Weights of a small GPT-style language model, trained from scratch on English Wikipedia.
Training: a variant of Muon for these matrices, 277M tokens.
Each number is 500 + 25 x the weight over its row's rms, rounded and kept within 0 to 999. Layers, rows and columns count from 0. Numbers have three digits each. The size before them is the row's rms in percent of the matrix's.

# layer 3 MLP down (transposed), 1024x256, rms 0.0543, rows 908-962, columns 128-255
084:529540481505465470476505482496478513536471522512486491469499477517515535477527483470481511450529521483496517525528497493473527472497541533516518468505496513500480510515509433515505532503496467539487533478532515526512504510532482552490502518535487511480523462513478507486504474507513520498511511481512487508512514499498509500521466563473503489508470506523458519459499461516479469518453
111:518483516489550469518472478524535477494517495517495481465469507522494497487476490537469531512536486456517509471509496457502461513496521533518521523521511485531526494483505502488494491482482470489483437530506462467465509534480493478520465445481543509512498487499464491492481455478526522497483526481468513512468517547443481536523478461504512497473522513492469507546500521558477520513513
097:514490494491498576519515505490517460497555496529508482442513499483516492520542498526464480492468501471506540544515525514495483523496550493495509526478490460549500507499441480528536504502492521458502508486494500533519498497491528506488543491477487520518490505477498493500452514493503475477522494484504469479498558528485528514486484455480493520472487469499503487494473458530490500477481
130:485439497488491472517526503483493511482498494511491490522477497464490491427494513489523482526470488501467519502490516477487488522478483512479458479441466471493483496559508505479513488468488540485473511505519562449537511474505464563483505511471524508490529489501510517542501489506511518515505473508484563530460493484504540518545477481505492493554529462543546491464477464501522461474531
110:483539473463479499485470501497465540537444499513467431465499489506522553519512500523538472495487492466497497514527513533502528491505479532495492449518538486520464527502503501530523527487551528531472503550492508468502535526456519491534491482495517496515485521525505448491507514501502490456468539499496496508499477482506492478522506547528473510481525498514511501466518472477524468484468
111:540506484484498468529521517519518493514476523500498537520496523517462510489461491476529479459467515455514483531534507477511505469550515460489531488478509458455523523517521434482484459520500479452519515507468537477521549529531506509499494473537487480495513504513473517527533507488483492514472501558502512508518523498497504522464493480492476515480494474518541501477483500494532467482545
072:503487527546477501512495516486513558517512519507482516515533474496511518538519505547507471537484490493480470538499522538468477467485517440540525490487460535550471493496491497508469490522501462466516524486512491480523511477462533486530475524513512532523494512525518508487520515476468439509475479559514445499555476484520465523471514505525495519561530464498467510495512527523523457510503
101:491512495509475540487527470481530501520451531497497502498481525504529475502494506463526561505497520509480514513526490478576475522504531475515481476504497512525496459504539559511501486501494496485536513486506469539434504522458498483508480482501444469471529476509510498504469520467494528515499490535513491518548470492515506530486481493518533513501477466523518497474458496433476521497533
091:519547520523480485495496461518508517528517481479544498479463523538480560507565471473498459448469484510499527504481510477471510504503492495506498547512497483490474485455487469464533481500511486522479533512522528495497492542506477503487505534514506451476471459502492497482499507481532530466487512505456512489517494543516528477505506535478475516473515487498515531497502440508476506499507
110:521474522504497514546502496504502504454537456500466482508490529545473437525466464510529539536549490511523460494485497529515508485494510485476474473507544485474484486503488501510487460483511536464511496511497512480485460473505509466536507497491508523483502520483496525493514505487467489487476457462509518501466507554556464493522498511462522460545457519513509477469502491479509503523441
094:488488487478503499505514483530493536491520498463453498517537538511437492486501517504535499491512533524551519504484502495524484535520506531482484505448445513470480485485535526509529474475484481508501498454506526525468522518505463479498493497485479535479502481423508457493504508487467480494510491492482493508466464550505530538579531505487513521508500476549521505439472497528490480497526
110:491541499499492530486472475497464499461523510503462513509491491492508458502510521488537515498468532503565556476516543513506508484488439458489499509475504526507523430504469491500494541532495495498487469478446480473479505453575499504490487487483493505491506471430479507453471500530518521525478497505509532503514522477507520512510523481508494517517528520490515486539510483494511481522497
103:476481490481494495472447502502517489502478510459486529540511489525504494502525518502557495470516499509440498507488499485507543513495499543510541478513452485467471454530502478531470485475504514468503485469528478513521490460489467544526495507499460450452463508458498522530478509517510548562511473488458526479532515459502519522502472536494474481510517472497484546502513482513451507525506
073:494467483494483540516474497525473513508502482481531486478514504458470504483540478484488515520578499471509505479489523528530482471497490481520527503474484504480507487447463513514495459474518507572480492490515516553531468520496506517485527441498464531539484546504517526507464470512481525463511474538528504513493522526497539469520527530474497517494534520500518536484567501514483508488503
095:519503489495490538490487507491475488436521486498484483503495478516500467488506472516489509479485466469524541525482480550476547517472499484491503527511537543517526525503490515458454509506497501500481513545488489481469517455478490544507494494514516518524497513495510534504531497543490491540485535493509493453524478513520507524485492517456545499499480523495477502459487479511554481524474
111:525485533484510524449554507481509516478506470482531497492527502489509487535554450493533518485501461531504491503499482501486467514492524528458499478529452513474539521506502514523506513528480478485535468475534509532526512464526530499467451491518540488467489507540518469510484519475503512516528551526545488512515511440486520477491472547492492521502512518500476518498512494479461479491499
105:531495564490565525491547523544534487472477474495499509475516484525487536513515503485494477457487507482495480481531470496516476500511462526497508508486497523513486519541532507515507508465498527479523508517519526484541489539519510489485473506493436492504545468500493532541549463507540485487487495460494493492502501518501497530481486477476491489503493505480464506463545524477509485494463
107:499480496486519472474527449530503540496477534458480486440504495482495465467509500509462474506485457501502488495515504509471514500482532513522512552544484533483501421502520497509495526467499505495498464530525510512520509545501526475486499527510509477516502502511489519477526464465472520458501509492512502475521490462509575478490505497459500497501514472456443504485508543534510536473526
097:516458480502482473502540539495530506535505488506488513491498521487498459553526511491542533553534440517474474507505494530523512450462478565561513483522513512489494483508481525495490557466475492492497489509532498482496521525471520487487495531503487538489491512456514501489534494494521485493487479478498515484515499509456491504489509522513470513494476448510474509484477480494497501468478
108:454485503473505469516549502510525528528465488481512474467504527486514515502492459540520532510457529536505527491525525513478511541494488523507472506491495491554500537510493545525462472528466528483520506562491523524496496497479542515486548487492549504522542534502500487486526505469450509497491491506441470501500546509529543474474494498459482509503535473527546514508503464513499495503499
096:506491461435447505504514471444523502475498531516502460501516474508493547514480520475523499503475533547509496503510515515523510506505480501498486474474493467524516496497567500527534538513532493485515463480473511501501508481482520489551498472505501467533472500493466476533513508510498511501520486527484485473512479486521443560558499483486454469513490501479513529485526417491499516529505
093:501493502510511502487510481506494506529465495484496521471476536523484506527501480473502460472504503543515468496565509528516518495550519509520523517503554483473512507478509470501456493531492514494477458463501524486467550564472499506458502517517485479473496478539462499499495471523481454499493515508475454486500498529538528505508474475485555523513528511458504496533470458485558509473461
102:488513486449523598494502474485529537489476525553509494512488513506547512515520520521501499484478443505496488506512501550555500491502516483493520472505516524490510485525544522555539504457519533503461503466499505494483518518525472472522520485505513470539493475545539466488535494502472520473486495499460515491559492472509497508484493513490490519525530478537515474490480455505501513506510
099:516540483437507481482484503530505462484457535504553532486501500576498464496486466524544481490500510517523451502476501498472542456499487496513517474517520506483466519462535535517534492495501482449529477509487500522506474460487466503483479502505499535490493520428504482502486506509530536519480465513498528519515479509504482468522532490506447511466511512482517498517504522515517444498471
086:509502471494520513553524523500483525516530477523488500509501544497499497470559498505511528483546577504506500478497523556516502498488440511472446511485522507527499497469514533474474445500534490531441485484488529517537525513526509505491516538487507489490466495544490490497534537495470530560497503509492491503520524519514494535491495472484504480466516501485469488466529475504471470504467
109:501516479496506487491412483471460464484478476504537560492514468488560517486542493520517508428508510481528460505521496528483518494495482551475510480521485495542478521490482512490557542504486473515553495488500532504521459537558489490525471494530513479468476540482502479483540522487500460495490477508535531504494500505500500562507460523468508518535540469490472486483531518497502475531537
113:476454499477509499500480512526489471525515501537485516481569525497489460512512530536485477532490491479502476514519476485523510481514473502567536466503518498492479526500478561480483483489514488479490505506537459461542534488453520539444507499485466511511485492513513495480497504489497518481510456488511546534535543526512480493482493471498568505502453492513483510472536509484522529520464
096:512514428501535509463535523476473505436549524515526497457504510518464504471485488471442471512477470489504507518489538528514463518498493514513500491479530495538494493508488455521499516533533481496484517494520438482479514545496465521510551523489501466446523557486503476516496488529515476488491517532493506494505551478461506472474513495520505487509509498507561539525505496527477524548499
094:498506497535493544475502456510515496484502524533458490488508470540531517507492485525575505538481505500470544502544490504484508543485512450472537516497520508545530548525549468530525482512495479505517516520528538482499528487524501535499500497516492480492512480488509486528497519492503489456512508525501511494501543489491505485491535488534521515534523495519511500532525462484487494500445
114:478460513539530499548513476489496484528476510515470493475534466486458484485486496524465524496482526502488469490483502516488517510497471489493499456464507520510490488509502450498490518509534535448493487499472474532496487480488504489484469510489460512475534525532544506483530485497520539482525487478535512496505546474506443473481494559519473537521509470511480511523483517484521491497484
085:485467490518534490519521524489515493522470527475519487484533549484515438513579510502536517527492533514495509508446540487481451521501453503512502488500534463512474494507559504488486509498526450454488464452496489510532532541506510502483518486490491510495505475455490522491497503547502484491498502494487537506465487491484501529489472503469537504475480505516519490494515469555463475547523
091:467532530512519490488542506477493463491509479475501456508509498418498460462464489459534498534512528514491508521503446471499485515520555491544483448513513507487518528494472494480500495530461493473499486492475479502503513514482548529511505450454501521493458522492500507537447505512515503534501520542505464487529497507530539497537476492488562525503495520507492555459471472478525486465534
094:452519468516507543510477499526538478529544508478493506490483491492468516481524516532516500523521510498507497503490555525470532511494441496493434462516467455498541524528506518481495502468489503507475496524518491518464510492556507521510498465505485516468507530487482504533474521473553520477509516526490527526498550507446466479521470523527508509506498516525506509489515460455499495463539
090:495505479518484448479491537415510496516508539518515514529496523512514507517458484532486454476502508548480517513527501481491526502519478466525482529494484518507496519523526518488507504472421519488455506520530498492523487479465511500500507542482512488510535498514505452525503507567504457513482486489516483438486490483467475481494525527510467517474457469474511480501468519495483536525478
076:491487551526468511473476517495549484523493492501500506509502544475473509551544483510500491530559488485477528485536524533523514497490515489519448488490477509495492467493517546489514489487514486471536481488480481503550519493463533486529511549466520516497505520487532480477502479523519532472524502472487490493517500476476522500494506460524477523510528475525501494498521495495481471489500
081:484512539473504471504551492489463512516462490482474530496483476480555471451525529513493504510472483536513487534519521494493513505474493513487486510476502504507513493522439532461535526496566466498514481467492492452518497467552473501494464495475486520512517519467463533505460488505507493505486499475465489512537524482471507518502529472491544468472481472517512511503510570491478517493542
101:507489530519490551552486510504457472469506498482554515479499544470471484491536492514488514543539501491503526490478475480463498462554516527494531486478508486501522549512475511472511506526525515491518463467533486505521531519519457501502523510476539524529489487465496514510494530501498527466513520487472492493476523482503532511555470496483499522468500504484525480515525452528507475484470
107:501499561523469459463480496520480502512493509495483517468511519535484511508547511528495504541531506486505522515447494505500527478539551484475479504500516517446457483542555513499503535489467505525525559482516503526455528467495485533496558513518497516479510554463446497497452552505469486545564491473502476524493538447506515507514519498496542520490507524517516479473495484527496445493539
100:532499464515497451478477467527524507489490472555479473503471486530513446486524544479489491486498536511527484491496488516504538510539494496456477536549537505472490452433478487469501511474541559495542538517504532496516509520469529487478534518524529477507464523484468515514530481447474514486543500492497498471532479489497528516512479506459510525503450497486501457471477484491481531509497
073:469512495484493485505455510511527536532491534522505480473504469538498515472476502493472490518499495475487500484508502479514470447487477497483514516488502491487521506496501507517517466491500508482534499496480419473496481560460504496515493508514480493503547494455475536468502502522519517515502490447510520486505521524494512519477433521504526482493541450478514494504475464501533506491528
123:510478546482510533464478492484492495480496520490520496470515494501467517515507497501522512454496487532502456500487497477494516519523469466475496520458469513461516509553488522477477539490499515480489454475517481502546488511547492475534509483561512531494486566514519520490485504493481524496554513496522512510438504532495546472487494453539457489467503465498495502495492500548463523532517
106:483539526495455459541503521502518465489513565523440521496491516465450513498456556538437500530465532477460506506453516438514496508537477510484538440463557475522452476466497494523498536467501482480516505498509504473490565523488479524524504497456481482475486467527506451507469503463493485510533518517507549508511499508488461512496500517487512493470530518469518512472490490531540505514527
103:473497500487488519491509497524483482490470517496484514482521541535500499498479549532488465513496513499523476519516484513510469508473421509450512474529513506484461508510516488511501493487457502504534508529496525498478511531502492544484512441489478559478485514519449489493568476526511514549461476456519482494511478503497478518514513508470468506525499484486540493519519500501577484485484
100:478525477539512506482505524518531522539489534518507511532482499534512513479491475543488483502483461535467489476503519492508494539467503527453524483490511485531520432495511515490441513534455478475504487461470512486494494486531478514527500464499518540513518559469524474499478529445497528514465524498531514505479498482553518536505534522504523509494529506489473471532482527484557505502461
109:539499504530474477502542453490515518518533478538499470494460451484545524473508495509481456508485503507508488473504499507487462527526497485518501511486500519531490497501503511514514504488488511491539516503542462510520471514486526478506461499523555520534507504537531497551516514466487505541526493528524425564520525478549486476491494487504454463506495524473528497508453504497479512518523
066:499511485562492529475465512534527526499500494490481482562479517529489501456524505507550504514469532475555473484492531490524482480524517510484540499496538474490504480489516459485495461486502495530484550479475495491483514519506488558536490492485502475500547503494519501508462472514520497472510489495474464496517494489516515520529490520487501512507497531474523519473547472513491501525455
105:497556496542479500491526491508517466496535493506495494516503532518480491483487501483525525514489502445475513479526487471511496525485513486523478576513537515537548516499499471451533503521509492532436521499508500465529458482527526517485518468500485507501510484554536489489478455471508518508522473534480488466520507521468502502478466536508439487510513508462491508552490480505483507532509
110:498532456487527482487513549514483439477499508525513503481462543484492519523506524496544463514471536501491462492504473476503498475487511561530529487502511483490480521536524510455499441490472484506485502471522518426486515519489536513515496460475483492539492515521510514502519490459495527489488476511470544479457440463516495544511511465540503480481481472506517486529538466508499513536540
113:481518466504451532493465457529487519453507515514480513502514506494514483535520516498512493499470480465486472483472465510475498485477488446467517489465555532521506492511506508515497494503478538523535481479518479478506515524512548504478481552527513485445509518470525509507484498509409479472504506511464494479529563464549523477477490482525540485500494490507534484533501511477459538520496
108:513486499501469495516513481515557492513485506570471489440522498517518491487516499495494543578479519529500503498538540490505519542502487471489481514495461473511522490509522457450495482514529512475461502510487498456479516463524510503520527481459496432502475492513513486521502519517505485490476482529495508509555524512490474470505497489526450575545529531531525526514464472493516473463485
095:480466513548469514503512502528462483490507505524468454493505527496473529492538509460510492524519558521515454498548516491552458505489504517510474511466493477434520503474498461526514477477507518536472508492480521510463483523521493545511520515520529524477515473513578580456549530487492500504506520491478504524465525493467509481512477478505499460509484497530489497488512500472547494500466
103:502499487520499503553491521525472490484502533503510488534557505491494479486401497512496482508541545513484504534486511509511496513502540518513500481516508451506469556542484502505517522506510502500539488518509522516522512498513441525503468480481501505499512490469548477515521515489501467489518478494520514495498484513508423498490508501492543520550467492462502504500484451537480478488549
101:505511497540559493500519494509491510445481497490526529511494545492512487492541529521509483492532486484539479502539445502477480523498531476506476477481474516539517499483438508506451492512491464504500512546498519463506488506480538501525477501478476502492515454540516540528463516507485506493558495502506497480481493508493553489503498486460511554482541535474474516531528456495448469500467
100:541525503502491485565502486538508519466536492467494496494462511520542453521549505465499528520497448518537462488501508493558539543493527495470512510483538502491496475487482517550497557517472499515485548502524464511482491529475448509491501519513460530484459497513536522507522437522499489468488503509462520535498485432496502489476527523504488478511495442481490515490482466471484522522497
086:526516499475484508481492499486502523536498456485485490528490473510454504477509487499526481453484460517514520533505528473497531487478517536523520447537472512491493484495512499525480464484506511472498496494486514571515569469556513505503517530524505510498485525473511455490457500537478509523536535487511524510507464484492493487492518509510527514520499493509489515461520497477507481496464
# layer 3 MLP up, 1024x256, rms 0.0543, rows 909-962, columns 128-255
110:489478466456462505489478507477517496536481567506502524564533506508468537522505491516502495465479532509513495478522512502521558456481489510539543480465491545499521496478523491536508537518511495478489514505509499482483483474550475522531519496509515499558518520482508515496468514523490479480512518494517483438511474450472533498477531514479470487492521505495473478495511498480492449497546
101:503494482496489485443472537493482519478502477508518529517502511511535502491438480509488467526495511502515545485520475454531516511467490488443509535514517475517464510486492453479470490492491473484519507473487448510502467488523482501501524502481474497534519499513497509516523533521463508463502488496469537493500507514497486510507504553500532468495477469501499532475499535452528465510558
119:446533498506507520510483479524498502509527512510482469511498474510445496561507509491497495516516509483516489483496461483495503523492439508469554513506463474465511448517524519521490482513550538508487539495478542458462523494527488533493537482498527482497512483495499461513493482476491473533456523479506525460481468498477472470532489469512494502497537477495502534509448515503473477473482
114:525478493551518477482542492481498457510531529489514532520491507479488465494491487535491479503502522501504474517523493516523490499490533445549472514509472526456501512470508472501485503475493505518523511504479527506489460469534469495487522504501498541456493505517520572465528478550480488473466487477471476467465492505452517547504516496462508493498475479487514508524488522521526494515552
113:502483487466523520541517466487482531487537508516484514508462509515501480475491462483491496507525473473522513461532488505476512548508485487519452528494517511522541531507490533499541534503479517504508502488472509512526526503497479493493496529501516489503516478553489462524549527490477486449504484542514522481478541506494551532504504544513504503486483505507505506518486479486475526497493
075:505530474495522479520458489483536519513516475501539521489488493516485470521520521494509487496490571482544516460533525488502566477481480503480492523450487488450507542479507478513569517439490530553518482490521540525498465494533522480503514508465432498515505478475489513486518495491529504540524508476475494479489488495493536499535498513511521484416507502459490476496498494463480513479526
109:544511462520517453512431510491482508503515504489508534508479496508512525459487507494477486489510504500504499493490499473461514524473491512475541492495522489503522553503489510513489486507483538479525462475483516495515518484520456449486513508511531553503550497482524477482498500490489476493518513500520468499502540460518479458481548522477526503520530513485455479515498513514474520472500
094:479478518486501485469531502495454480502547503552467516507516518441509484521488480488514446509502499514491472495503499510517487527522484490479502512484486486473477560508521506541505468505527477517474489463456505495515429517526498507521489514503514507534478519503497534510478457501482508480475498522532521473535444490508435480532502518507474470495496499559539519510500491494534497498531
105:503527488492473508483529461515511499517466485458517511505479482519490499466504488497495504508451477510518526464551489513517541525538517520499487471479488513562512527517521505515486511474478522535523450507502512479503516510488465506453452556465508464540501518546480529498483503474493496492492487520545495512538479469560515519470515515525529477530519517447477496507498457518500487476516
100:495528500516507546513531440509530502529519479529478499528499498480511475454564481518492538505457470514506488549482535498497486533525514457510461505542534554515496499482492486507483504527493534530484457521440433513507467495494537529512504570488481491497460515527448484499524509515537525533507488504488507502531517494496467541503520492488474512461512535508466470516493524514539458504475
109:514479506492517468508514478518498479536485507499506533531522475556484486496574519512498504514532521508477479536454490495481480515462498538509512507530474511500526520552508502481500496497483514482476556531494494554497482467476472490507543520467479547548485469485524482521447493521466441489487491500504485481530495513474487475508450499505460490539536510504505501468477552522490482502518
100:480526493495513521524482498517470507530519476490500514523475468480487501476483564498521524496543483523484553510538540505490506546529520492521524491480446495462515492467491550489524488472528510521484470473512478490456489476513520495484522558521532513478490500461484518466544501458477482501488494548468497505490493452528499503465449440484507516503484477491497501511542490471477493495541
084:527538529546468475504541486472559511512529483554493513524504530505515484468477519512484523492431499540482485512523537467479509506519493489503501485515504514523514451531506497491502549544499462456546504485494491475488532483515496438536485496498549446455531488513483446508533472506516512547516501462519490521472512480525528514491472473584512483486488475526482500514478501504504493520524
096:495465526493501455493555519509547504505451526488479537528514530472466486498476504447468448508503517543499466528517493496548492497490490486508516497534500514528510490501512527495503488496532506455523498500471487527523460562537490511487496482449501480495502502524539499478484503484517505535516484504478476491448519483488481509521548468532469515505502422535493500501513494512477494498540
103:465435535461538480510497515522521506474471495506564473507493479523506451493484438439518539449443517525523507517517510488539523487482510499458525464505494502495536514484495524493508468531476493506521487536476500508532545507524520510515458544516476507474519490477502545501494506505477520504480515540511507535482489464494526480530496481502477472504490526500513540537520492567534477504498
105:491500462478464496496537498479459451493517476479514478508521517522510483473480540479522515507489480524489482509481512523449510467513453462518547478521455535488477484470494477467506523476561515512480478480516510518552489518510504528524477519472477492530489502511480497540517497529504553525536510512509497514476533457448491490516481489493486507542495478495527520488476451502512516516519
110:471512504469552457543493510486430531523514514466518507504499524503518472517500506512534449496467469512482538490487502516490513512499496493531514473521542514557517451501493491495496501492441522499452494504525522519508531482522470494567520509522476486525499471501509472513470455485507541490472470534504496538465539491523498509514484499510524477509501493532516513526497486569496457508484
097:484517533497544533506454481502487504484532503469486473482521500486540511504513486533482518486550549482486498474509502508528504512501502498511499456472535485513496515490496516521456500488469496495502537532473512537494504483531460507489474450505547481514508476489480490479538525471507474508501539515486511517538478479497585510485510467511506468508479472472503498511467521511498490510520
111:504505502467508463514524502529495568510525544452502479506522496497503519498470487508513502522449493483539482482504523500469490532490510506511522529500530520497546526498520547545461455502474500485492503508496494506470479537483517564517527516471496473521524469535474515463509511490485478526519501467472486473537550521490534471462490475476522468511517483492508549487517486468486489495497
101:475458504513520519479539530501531502527494478508490538500479510548530532487482516469439501475474501463491502527491504465511498533510504481482457518466496512524499476493473497542505531517487520460496479512536544532509471464518497548531497539471527478530530491529516411498498476508501498493502527510463506458460462501565496512504529489468487511521534485541533498490518514498504477515514
093:415498525554441503522516532528523502485503501518492514478503535534488500487477485521486512486508503477501455496471461512461499488505535492492496487519467512554502530543504501486541493463527485494460483559504488528499465494512473525534483522478552468558498509502508482486527454479532475494493504523524496510529510524462470462461532502487508523496523525511492494506518518472484485511522
099:499539537528513517479537495508520510490503533513482505498497499528515478522496517468488493477473510490514528478537511475495465511520522468460469489501456514485498530499462456489499496469485517559474481507534490488484468515471516505494517512486488544496550522504494509570487541525536484455519527479541536490469505481546500510501470527497481474544556476561534480485449516522475487502515
100:518482500476492496483499508527494507514519498504476516485512538542531521522491531518531489491473488511490489462499467558535504508494488477470491500495545505528545484512503558501499499506477510515547526525486500503515538529491470440545523461453478529478492511495474468492486498501432471467488475495464560500495506457507472502460526498462485507515509515504516516480498487516471518480485
086:477475515496463503491512460512500508523458495453515505463515475496477526520466486488511474516464475503488480513465443467486482467526530497517547498500462513523484458483515500507475500489477507499532525491502488483451463445489491491498485502499506504512496503475551518493462477523545484435484482525527492524493485471490541480547501497519500507551470469522506516515475533476512522509550
109:484486504479545536490504537503529529506478491534496452525509510490510551508470450503501489513497518488501466483493489516502479462493510527503478510517487504474492492523506488522508497533480502472507449527527465508525507526508442537511520442463503480510531503547511464469509448506536481516442515490459544462475545500491530480439516473499500513486498503550491454508463482498523485475520
108:489466499534488492511498519498464495469528523476464461469502528502578525472490486513506526504548492488477491493467490506464470491499509465516501489504499505514477504513508517456484509534523480463481508520525505495528511466496535469559501495502530493484500515490461498485467488500535497496457514494471534493482562482490494510510493531497491496513567483511511483517481509502506552487530
097:460496527536488526535500483539549480482478477518543517597505513529504496503447529463567550482518514496496500520493510483500505509504502483500526506538530492532479461500507457520531493468495482488505495462481534537549516502459495492521510510479506479498469492497496490508476447493487471511458459480487479497492493488511485497442528453524469523480477461454517486500545504499513440529479
096:468474511476506542483531492469462557489480515467458481524466424454509489492517518489485527532523512475495542476526529485466505453528524474526502473495501511492528513448482518494489466509538476493520468457517479474487452497475506510486542520476527497451512520490505470512504500496472528472507469484510467519470484508519496486506535513492506527547477481554515539524498460578503523503513
104:486486528520472507512518512475460476544489485461530545456507504492463456499502499531521528488516558446518501548483510499496493510494487512508492460459524454510492524485490466475505525503514543461500520486497451505512487513464479524507550526480435494450503533512505451489495511488474532457486534500495516509526499506512496487523526543512527486513471501472521456490544477498505493526521
085:549531489452474537501488505510502504428491487513521514516544494484513531550490507564471515452517529497522503474502522510460519553438490499496499515476482526506468514516508508521505469462504460515535562483504497471488494515485507496470523499496505557496489526474443521464485450515493486473461517473521517474476522458503539547540517468497504502519492516539509558487488478494479499481487
090:480502469535482529495525523526492526543548532481489483528480472526476531555503530504529488524496478461462467455506495494530520499513520493481481558504524506550523491489516497500501496474536510510439511500517526502524493509515457507469508504466475494508503497519536440496504503516540508476516530520499491502508455477469513509485482486489517491467497458549483463490503522443446531518521
091:495533487494527506511527507478500519536474503509507494494476527479501480491497472529531530524530485474525496485546517496521493507487493483537517464539471466476503492521436505537522432511527505475478456451534467443491441478494481483531507536473437490486489480503517489490478499473504503506492502476525488470512517508554499485540521440511510507511476503506517466476502501503484509522520
091:530508541471512520480519483520495497478489492480470534506480467501453524506514471509518529486462504493527501489495493516509502507490507519515505484507449526549548474488495478490455514520531461473508515516508515505552478556510518522469473543518513491518475460509473495459498490508458488491496515523486480510490478470531514490479479525432517550492553549522495580454499472535534506482471
078:503516497507472497507480529483515536501523497500492504480513490461485536481507505508457452496503480530527475471509538525459478506532489532501529508493488480471496519512512514479482485490546488497525501529521445504507504486503463527463448460509512522489566493490477479536523514496461564509483509524500475472483478516480556491514529472499508454523529481513552508540542540501493529501487
084:484530517512497503463475533508489542500509533472462466515522482487524499503465524497511486465523564487468484523520507513481535511490496492509557457525486475486495498449516486525493521512507496517517517501462498512500497522459526505517527506527521511521500501504506481496506461523512495537520514491553470506479504528514489477533503483535505488494507510480471484501531511488481495465466
103:460472535493496531507496495487455471518510529517527494525486527512505471475522493494494496521502546526523465457499503478474515474456526455514510544556526488472467493488502492471474514501504482547520471447486501481475514512504530483482522505477447505500540481520530547468469511505527506453508514516488502509493512480449522472469505523489533481530459504507485529532505486501512475502508
108:509490504473464525535477472492535511498484490489520515478516511517473514494482486513503490535548479546511493481532502516475477496543496482497475533522518477522492523535490495519485487475503481505449449494499494524526453467513487523445484480493477488554507469513512489506538511498465560498484538464464504458497519515510502477518455480500494504526506463521468467505489475466555530455559
109:495490468529520458516468505476488449476516525466495494510491493499504485525528494460510512516509527474474522514504543473508477484464499530514521537479518458510504568512484517507536518492442446520502503513479560477506491522487496460525501425495473503511523478499510496470507570520443548501463484455481473486511492485525498505515463487538482499486495480492496543521533489528470500509551
074:544525507503519531497506495479515493511514469452449554489577506474492466515516501493510441504509484528455498499487467497459528524510513498461473473512482471486520450522484492470488506537498492509512524504487529525508540470567516513487525484433535499501472545507493512508491501489493506467512482501542492514459502464538518535531534500516504491510536519523453505489514502504469476487493
124:556452532511512514490489496498538503505499535496478522526503511504487498477516518484552487449546493516534522514508518492515505476493455411501521508519502502479524500483510505487498481526476497493499499469471481517542494541502516527513493473516504524484496474510547507511507505520461555492470505510520492454483442525491510462482486503492488491492484465507474488481524504554502504509531
106:511475529510523488474522442496475518526519526523507485475513456488472478524529543509527505494504511511495460528509481493495492521455522521519488507530506505487472509471462472498536408539528498465539512503518518488494483501509540478476490489483494484500529450497499529493511505488503513558489472556495489544499509481482488501472518511494524505498462527508449482527495476459515483486511
113:507505447534485465485524495494430459535538499510517520533516497519447467502463528517477540491466486456495474526518531521516513473533497523499528528461535519517541472495479512486500495459513564525485505491519497515489487494506492516451538471476483495498466496494488499499501499490523506470533499520485504514537527525446485521532518505473473488477512493500525517490499456507494505499547
097:519491514497481504493476513489499459515493528498466432527483472495520527484495492509498485498493500492484491485545507496527504472527484496531532513474510527474540566488485505533505456541533526467485503494492454502506504513501499512537516517487526535496519495524500523497518446514513491512467475548508499534500487464521460470515502491493509471459480472527515486480530507498489479478518
119:482539498489534505549498477472504484492484461535495515552525478475470512508515540541508515530464510555524506452532478478499514501477543478506484512512484499554518523454510499427478513517532492495479474502548466563494454508485546500495525500498502475453489465512478462528483477526515509482517499503518487489484527491482502467474507515526509512527513488478514455493502502507471517523511
067:530481501501465490510523479495487489513506465520515499495545480496492490588506456497478484493551477492517518510529480512483503492509547546495480460505483495505505519489499493501451496514524517482494493520520515493520509501497476492491523474500533492515465511516499466521510487454499496521537549471497533462493515504489480491490489492518480513542491508516473498514460495502498540512570
109:503513536493536482504534524496466470485493537493471517520533475463513516532497578526489536487485513522529429535516474487493488542509477470509481510475501488506526493485533491450500472454522478466519468480451492519505548493468483505543544475507505487532487491501501537539507520467491557470512483490480477509476485488528479519507485493510450549493512503504507494477501507523532477476513
107:509469481485508513496565481494505502523473506521491530481485465499497542463548526511516489510477474533447482463513498475486484547515485511527488534496539494462546540496516518484482506476496520501535528482480496494568528528500495459461521541495527514479525497543497443475502535486481503468455524482488484494526542520481501482517531489485529460468549486498500494479527494522497479462517
110:461516498537527500485496525501519493502483472494488515504504464473486476485515495522486468509500498500533475498548526471530530522494489523475540505463509489472490522467446503509450469450502524517504518534470500524482464543493502519445456541506473558499498483498490506491529578510458515512507485478476515506477497473472497507482481528500545549561494482536481465506522483514485508489525
104:490495486512502480469514500544480550526546497502480483503473526498482478497483480505503494500497508559497530487490472524494503465526518483504461494482484551504499497534450525509541527508507430456511510524488549546524508467497493512521513485464483518512521474475483534491517538558526513499466516466479460502509448497485494493530528526537469447472484536497562526493564486501503534510487
096:490482471463503484503491492482485496512517479473455504464511516509507458507492483563490515466482459476539522471493477503511525511525507498494497477523501467545546475512461497463525515545501463488491469532510488524488481498500518524502506517449486473513487478534486461495500488483477509495469503526498492514510504502492496494477485507501528509543477500506451513465463497530498533424502
106:514454518509485509477454518481469472548511508518474499505489489524466497513488511476484520501529486447484506451553504463472497451469513546511511505502500490513503510497548505514542473491500451489478532537470500480465464496470463510547547520531483508490495500525471491492515484519557473487511492501536506546485480486467539479484489497466497462482465497516495535476513490497473489525524
096:511461537523515530479481524495451478480495502479468469491550509470586516488527532476518524520457493495532547523481509523519511487540490506532567502530487516498497461490485541484499524465524486526504496421504477491491526476443526468476482516494518505508487502534506536464489488523509498508494450453489525494484542484509454499487507445500500508500511476535533507489509502527501502508474
104:523481515476470525490501510502480490454510475494464491486554497521480465507497460522539515474514493466470528518470495518502488532491484526549502497497510485501509515508464525539533504537524521482467530497518497578539481472512523495541473568513495454477478465486496520534499490485529455518481487509496473496497499493453515541546511495515508506515530515452492501489476466550480491544478
084:477481505519496483461521525566502543516515513496493498499488542509528492491493519511471475489485501572454529525537473545501492457532457498508515507462548451517532492536512538521485530520497513493493558547469456470495498489485496543456463507511474504504502526495513526527507498502535468518459478474471505498502550494477512512508506461450506495515470476491498487494467513490524501514477